Weights of a small transformer language model: MLP 1536 ReLU.
Each number is 128 + 24 x the weight over its row's rms, rounded and kept within 0 to 255. Layers, rows and columns count from 0. Numbers have three digits each. The size before them is the row's rms in percent of the matrix's.

# layer 11 MLP up, 1536x256, rms 0.117, rows 490-515, columns 128-255
095:136077115135185108111164106143153129148126122104118129101134142148122137107117105101094122128067144178107093143125130110106124119120143120144094143145119164112153116117083122128082130183083110097108120162146119146151111132128092156164165140126139155122169132117177099128084175147119131093132141140117157132083127101073110154132171142100126117130115139150129142089152136175144153127111
088:115102138153130091122108091109137116169109173149131107089150117142100106163104086077163156137122107130136132161157178129138112099128114140110140107137137146118127151168088121119088130131128128126135165160150138126114172108110099136143116161131099123118150117167167136079140147126126118124096128129140128142106174156131090148117093176157121182161130161127106121119126117129145121149081
099:067111085128124154140163064093133097127119082120158129122168117147111138104139093133143113140083141157136116149169133102154141145126100151109132150127100112138097089099121147106132149125137127100125104124117109157158124141148143146129106110107164136144157132164110098108139168091111155129134111167103111171141162127108099117138127163089185142137116107124186139175175112125134089090088
104:122135163140074085138095100198112106116117091100139144146106153091118103120155104106143131113129107149156099116133132121102132115134103092167144077123128090160169106125082134143125126105127154136119134113088097129176101136134122095139072115120099121140165092144091105123095121153141143101130109143129143154138132118097143094141133130134118141128141164138157105132151144096155117107130
101:169113079099132166108157103113145097113087119097117120121167125110136105164147134147133123128160112156132124089121137113085116145129161131101129175159159114148170100163120182080134112097105118109141078147145075156143149165126161129126120166134116161103151097107147112132150166097111141122103114105143118132105157096133130142136146142131099144145148139125112126115080112144117110095123
104:172132143146109136089171118117111125088104108084136135119155100107124140126132141162133149159116149146108137165137140098107155110149157172099168121145085128127159111109141164143141167143081089133134151124127139088125177106151111164196110151092088121117126084116155111091159085153159155097134132115119099121131122133131115147136139118162143119123129156144127122105145124090151128130131
104:074119094160079158058118148155121135097108118132087109116107115104136150139126101140101099132099106129114149131140156141116134140113111133088149117082137094139137092138114126142175094104139151131180143110113115121150110121094115131090141142134118142104176092113115137169084138113112126126119107112151132138125133114161113101130144132113198169115131153121113122118159092152165141100148
113:098121129105111131106101142128136123099171147086163118151148170097160114121141080101154148101118082091116146151143156156100119116144121115135097120156147148095142132116089140128123132086128105170130168156148135109120139127179121163137144099133154150101150109164134147161155149151150159089130114138101121132073075109149085132117118101126155123141111121142155133112083144114144112109139
101:125175121113127114144145127091130175125147115115143110123133101085120138109122091108118118138121154164083132124104109126125114125108154174117106131117091124137131114147079085145141091096081136108140131134083121153064116124115105133089113103156100079161134193150133089157118156149139106150162156142124116144108147150131133097106105152172148090158114141117116131115144171160137100121137
108:118117149166127079171096115089165131152108154122191159082125126122114145122137153134133131119131109116129129162073115130091173120146141121132121117113131161155131156095131154129134143116137164124150072121162071173120063108085120140117170175109111155096118130130119148117117139145103108167098135085145128132114190143114156151106106160107084109130149142120093112144089126118095125130127
099:127130148142129083128131142116092128103092142153137158109090130132105078139153112117151128111126139111126108148118119131141096137161136128135119156101129187122148118140115134142159129093167158093150121127083173057154120158106114115153141128129115122093106124155152133127106147132120115111155139098104153146122125126082087149116136179102134126071104157111136131117070134150170103146116
089:158123099107148152080108115159120134148104139109151139088133113130129135113111135126128098100161128172105151156109089138143142087164101138113121136189088123113126158109114102123156130144058099131144119127116122099135156172126111116128128121170118122182156135101139173143164160126112122137157151206124147148116123116130136145142159150120115138154171123139132127115072138171158156117108
100:113115136132112118151142135112131110168116125096131101142105137152164067152111130121128096119116141105173148148087067111148167122135126088103106165113115140089143106147102135185121100165111160135160167157110105149131124146128077086112120063110115190158163136159093121100102125128112087123148143129131103097123119127138158136047113144091107149135156083120090130133122163157130150111082
095:131168149137169135114144159129154144136103124124109160137143092138147107135127136144136147136130125132128113134140150146127145141143176137099141131145133159114110125098110122071122096110126094114131141118144132093158117105155125104062125130135100113157120135143068137137153172184134137139124086153118109108147148155104138169152103097197140104162102120171113163119134143105131107163123
098:161114129077112079129095100119079148148087129129127112146143117090146150116075126090122105120122108138120129137111125129089189146125124149104145134090130125123125154137134134134088096094148124146102123136101127093148135120099149106146124118159148157127124178131148139140150117130143162128124139138101132141105119126124132094110129135180110132128053112145127108119091141167137135097086
099:121150161129165162128124113110123149106128141160118119125126126106170141120141071111145109127120102168135159132138123102118142141138087106115109094127156086118143134138108153083141158134144126153091118141148110173151103159125124158102115141093085115143097158112157125108121150170160138148156117117138155109055137089177160116117120131084097126164148154152084146061154138126104141132123
110:127118130138126114138129109131127125138109117118115140099121137105129120089121094092122110115129134133135129131102148104130124123114148162120149121155153170136148142130130128151122155132139081119136144149143138113180129104154130121134115130125073152128151153155133199101142116135113125113127179142105091098099135164126128159135142126154124144149143155110124161132138146095115147126118
106:107112153119137124116138122144109087088074117141102124108116104125102104158179135174144128131131107107147151103099144120129060179149161137124098162123166096093130113121097147137163102140119112119123138116112125128088167146158171143128152117145097120115116121108098122138159070117154118096185106099158084133159143109115141134121162159109113110106130171087122151128101125161165097140131
108:133140143109117069124137136152124136088089139059144133119117112126137137113122107119073140140120124113118111114097129105135126149115167129170162102154112122130157104175121175079111143147122145147115131144122098120124110139086152120092105077121141111125126121110122124088178133146157095137107149099140144123098160142106136104132115121146174128118145087140143089110135117107160119128142
093:129064106160100151141101093148142119136128119137096131094141140139171094109087074138159127132090137135161078151107163098167093151140118118150105098153117101095145122133129116127123093160154136171107113176086123127117132121105134108123114102102125132107086113160124125126156112091165118130120134129139148129126122125157153146141148146114111136194141093078137127174152168116171099119157
101:116144144126130162121114154137137090134111148123111108129103143132118075181136165125123146132127076139152119118115049140051136160141123127166145135129109145093089138139126125110103086164147120120095129169127107159144115090135133102099129115127144149133143153107122120109128168112160171118120122124101100119141160138148109124153137087122151114138100133129167104129130108114103132114138
097:120147125166106099098099096125156162134091100108150135123112131134149119099156146138124144142122149128131126152134174138107116144142104157152109137142131135161123079147119106102138177101126128151131156123154159143111122136168150086117091092095113118115124101108097101117151120146140131096156119134123133156142150138163079122159113173112069141137133127192143142102164190106180129136100
108:150097102083099093140111115173110154165137095114125160129143153137125146112165115168114091129142116112134145106114124104083167122128138131110151118078126121125111103138147080117115125131115108140105165123134127107139113111091117131111179181122163143137140108132102161127089108124118127125166199116128138154112159128114086113128120170139140142134172091134145124117158118166127136146057
093:101127160169130123075130068083104141105105138112127092105134103115128154082142143102092136101148104114134103121085137087172087105122101110135108131146104129113153148132161138125110147152159122160126163120113133120090139108148125162146106163091145127178120129138121135133135152092121042092127102104154120151147137178122112155134117147144146164124145117138107129146159137119188129075082
100:088134156122154106122157134104113119110107151160171160140134130116131123132114121139146150115117117121138134146112143071102159099117150122119164142087137155116126141136134135168093130147123108087100081117114098104115119153125108123124117133116082130152136115169115139084128136162153091160127159148108123118134117126175103114147129127165098172162117133152084174123132116132126095132200
098:132126150121137095152093135090127126117126122147130116171138139108134133125134151112114100118151139127151126179142129137127153126143073084128150155122115149099087160107117122137167119121122187117121173091131142104137094112135122159095142137135129137122123112096161125137124125105114131093112167098103134113132100135138149113115100120116103165106166144132146079155184126174127124136100
# layer 11 MLP down (transposed), 1536x256, rms 0.122, rows 490-514, columns 128-255
083:190120134139106130120043117127139158137103098093117123115130102138123078120133076122140142107137100137139153160129097125155142102140107098144148110155138133108129136125163152137107167085138116143129138122141130092128093144112155089135128178123168129132175160100109118124162142141157175150162098153081140097124133130137146144117116146139138138108144135117160138121142129139099109094139
083:113137134130120134123119161085109138151132127088127126150112131126150132126102122134101120110117119125080109121151127114139188109120147153101164133134097120156090112126144167124149165113123147148153096179161134097106113113171134136136140091132088120139133099145155155153093154111113137169114076136142138072132120107140120142128111117100062117141113143075120161129121127138135123159194
104:126149111163154172130128123132099131120148133144123144122129105106106117115119095031153133102117106165125133123119097136139109145167097157148131136174098117145122118131136129144159097124174130173190147156099141169096127126177134119149124117110095144121164143073144115136096133127099155113127133144130141129111112154113119155126156141140111102116091106112129094122083116151120065141156
096:117070127152030117107161118108150127113143079104121125127164086119109144138110120132123138133137087134143122100129134108056121086106115107173131165101167094140155070146117109146128064131081126106148139047141108108120140114118160146138119155122131130110142114141109141128138095105092126145104133131115153109097152106095131107119165147121123093137135144077145093102094147139118127121136
099:114127109174142104163101122159149110145123131077154161105140119123108143171111128137145134113137171123111161196142112134088137159124126140122144104132125145138150146148090151107123090111099126189097087121101149142133100157131119133104134103123155153155156172151163129152134139153168100101113123157125133108107145112106121145151133100133118113115128128130163116098150075093130144154133
119:168137167098156135104140125142113104094161105157130138143191112111067116110137132081112139148150130096123155138128150126147137129133135134121148145101107138184133092121141131121148105140147169135127150162114106143103122146134144122142149176166121102116154119124128146117096143151134108107130143132131095148120112102118112104114089131140125115170156149114109113135117112140148087145190
109:135136132117157145115143159132180137113098120155141054173116126133080127135141101080147109168178188107101147096154085075137144094130139095126116081140122128083139111093127166149126104098107140150155142161103103138129125132121143178097147095135153103100148109092124116126142126133150181130137131130159118103155136132139156092160110166152115126139156071082132093162121135155135113147133
101:131141145113121125143148130093104113163144150107127109124166143127126162185099131149115161121138112117092130120096153150112119112121147119130134149159134095119095120134112115135163178113072122110136127198117120127155131113120129131149155135104158117097127096191133134123169158163113132129128160142107150127078108087120132150132147124119153139119126117136150135132110149131137133102104
101:113109175156106120128135127111146089119116136126110130141131122132136115101137170144131152104146089148152173131126164152173146103130129144147098133138115132102135115145120127139078176128153089117146152096157103084150114100162080152149124107144158131060146133156114137109134117145134156120131135108152112081142150075117100126153098122131094121141166102177123133142117134185131159122126
098:159089147132131109066100139133101142102120120117097166105152121127105114159109139153115117127092113155101142122132140069134168104150100102137119099106114161099126118101098138134128152150101121135179118127125101159130099117100144118163150127089120130100115121151159149139139070155180157142134132160103176159134111122136134138117127088097131132148121144133147148124122157101117127111094
100:147134155116121149095137119129128171148151097116139198148156091156116165112088110164157147146153107090145158118130152091124106112129118105128139159096144157110149132122130165110124103088100162118130152109127127119139100144148172150157128085117147139143107134108170101143150141150074092174112092094139118148153151147108108141150165154158168110124151134126105093143142101150092176131140
090:128129095170170134145122118120141129140113099096133081104139131082144117115142093182126121118144126092145154131130193126108105067167116139187149110132105138138089124173150139085116135125140105117136090081142120095107136153088136120123114130115118091117138139138137118143106161115137120091106147141132115092096130188170109110084118089125102164166124140098134091108154115103128143100147
109:118134147182144131170119119147157109124132122087130115129136121120101188141154156098138117128110141166102119094126152117126138153126143124157131123131127107166135115112103115092184108066099102084117103118126145126102142119127140085142121146110114094172139126115121168109125140129122132166089119118105132151115121150097083138136144124161092078107135159127147154167166132125142137157142
096:122096116106105143101075074142117171153137124198138144117151138126093117097126108135137136120106126157127168111092128102124156124134119097125143133114120140102140130108127125128066131152097145133118145157166157145102126118150051144141144111152128171165111146127106105164100085133101118158127146153094130142139130104111122087102087146104096111091143106135107119158106105171107119161117
086:106088148120117115123155161124121115134155123104111127153114134119146124154134101139112159160042144137109091109137126114111160134140132153102118110138152165159125117112123150156060105200091132127136154088139105112131120140102145134108119149101135168163109125155143070086155161118146113134151147120127133137173146122149102162126145135132152111096137145103124127123125110148094107156151
092:142139130124058096107149137165116113143106146105146094153151167129092113164165148118130111097110131094129130109139119139125139129147150111136153120134095135123150120083112159125127097162136082169131114084155141098126155087129142101126146149152163124109173139119135144148124145122189164117108103117072102122094117165140138118157142157113126102169127129136158145159148140127152145145157
107:121152131143127108147119142113133096130120121101108125128137164150161126126112074070136132141100117108130136142120142105154139115119138158093139192131160107126102139145129142125172186135116134131077171149130115133130152159098107146086111101125067098110132128135167130134138150161090121100135112141146111162104097116127130119156103132136094142125129126178130129153124126121103126089114
107:167116092121105143111168131139114112147128131146146111140114124163136123101139138190099161126158083194156118169133095137081116151101153109133136163103127120109147126148109129175159076141151149140149144111120079113158124120137149152153111122146089151139110079115112169123146101151155129103121134119122112135142108101106131142119167131119122099098095154144140141098103133138109154112152
094:148105135124132094134128155131109140119142149108148125113126143133098130135116088186127107126091146162133125069114119114135073143088141079154102170106139151123114134129118139114120084154073118126116146069131123149116120149121107136083129106119163172131126105103150129178139102172137126099108160136135140147118127122138138188113112130137093114141133144139120136096113164143094122154114
099:164149138123130154150133151129139114141101097177140126134106160106123185141138160114143129121170131151102155146155138148101147117132149120090124103120132083114130148127124094120100121113134134117139110150164108128127099120141147133104143101131101095141166135099124158169121136170173173080160111118148107121140153123092142081102108150123139097114092167124127135075120175159113091148151
095:188119103097133151153168136115099151091112191140118099099121142094125122150110104105101106148122136172150108124144129154135107144137098117124124150124134136120106124144159112116075111110150124162158138042122154122105105109132175131120144112125129186158137115102111158154102124115134105082159136165127146088089125119140128146106110090147122113173166129142150106148129103145109139158120
094:155178110120133133126176145148120130084122118133137111143145108105155139133150095103086137099117141097112139126107108145129153094148129163141141134145104189129144135157162107129167130172127137123158074150120150105131149153110138169124107101125103149142102098125126130096140084117130112111094146114134143133084131153141122098094127108155115112152116136130144161151135162125154117133108
115:156111144150133163136129176105123178110135147109112149117085117132126113110141157100175107116122138113172133124129166137085146128102141112125118156132135154138149115117135062115163098104122107145124091167175138071129122121147116150133156132126133148111135105130131138101126101128151142128113130150129140113145145133116128102152115152074136163144090092157141136099162131160120120110100
098:118135133161153109109168115140109143155147073120118139138145137117073132134119184133102108120119162130115108093153157123131078111104159153118117127112111112108124115105093111134088137145136121098111114131148139138131119109137131096158088153111167132117087116122159121107136142138152066145163123141098138109134104135125141173131090155191156127148098129151089105121135126151146144146118
099:181148104117135105158159139183085172144152130126125164124146114133116129143148126129138133075107097128099114144119061137096111119123111180104117119122145078128104145122146116127147144103177167126124190066128146106152118120146102123101129118112130136096085118106110134113070139140106103091141155090160131139140103150132135132114106156066110155116146105149102110122093113111096145077132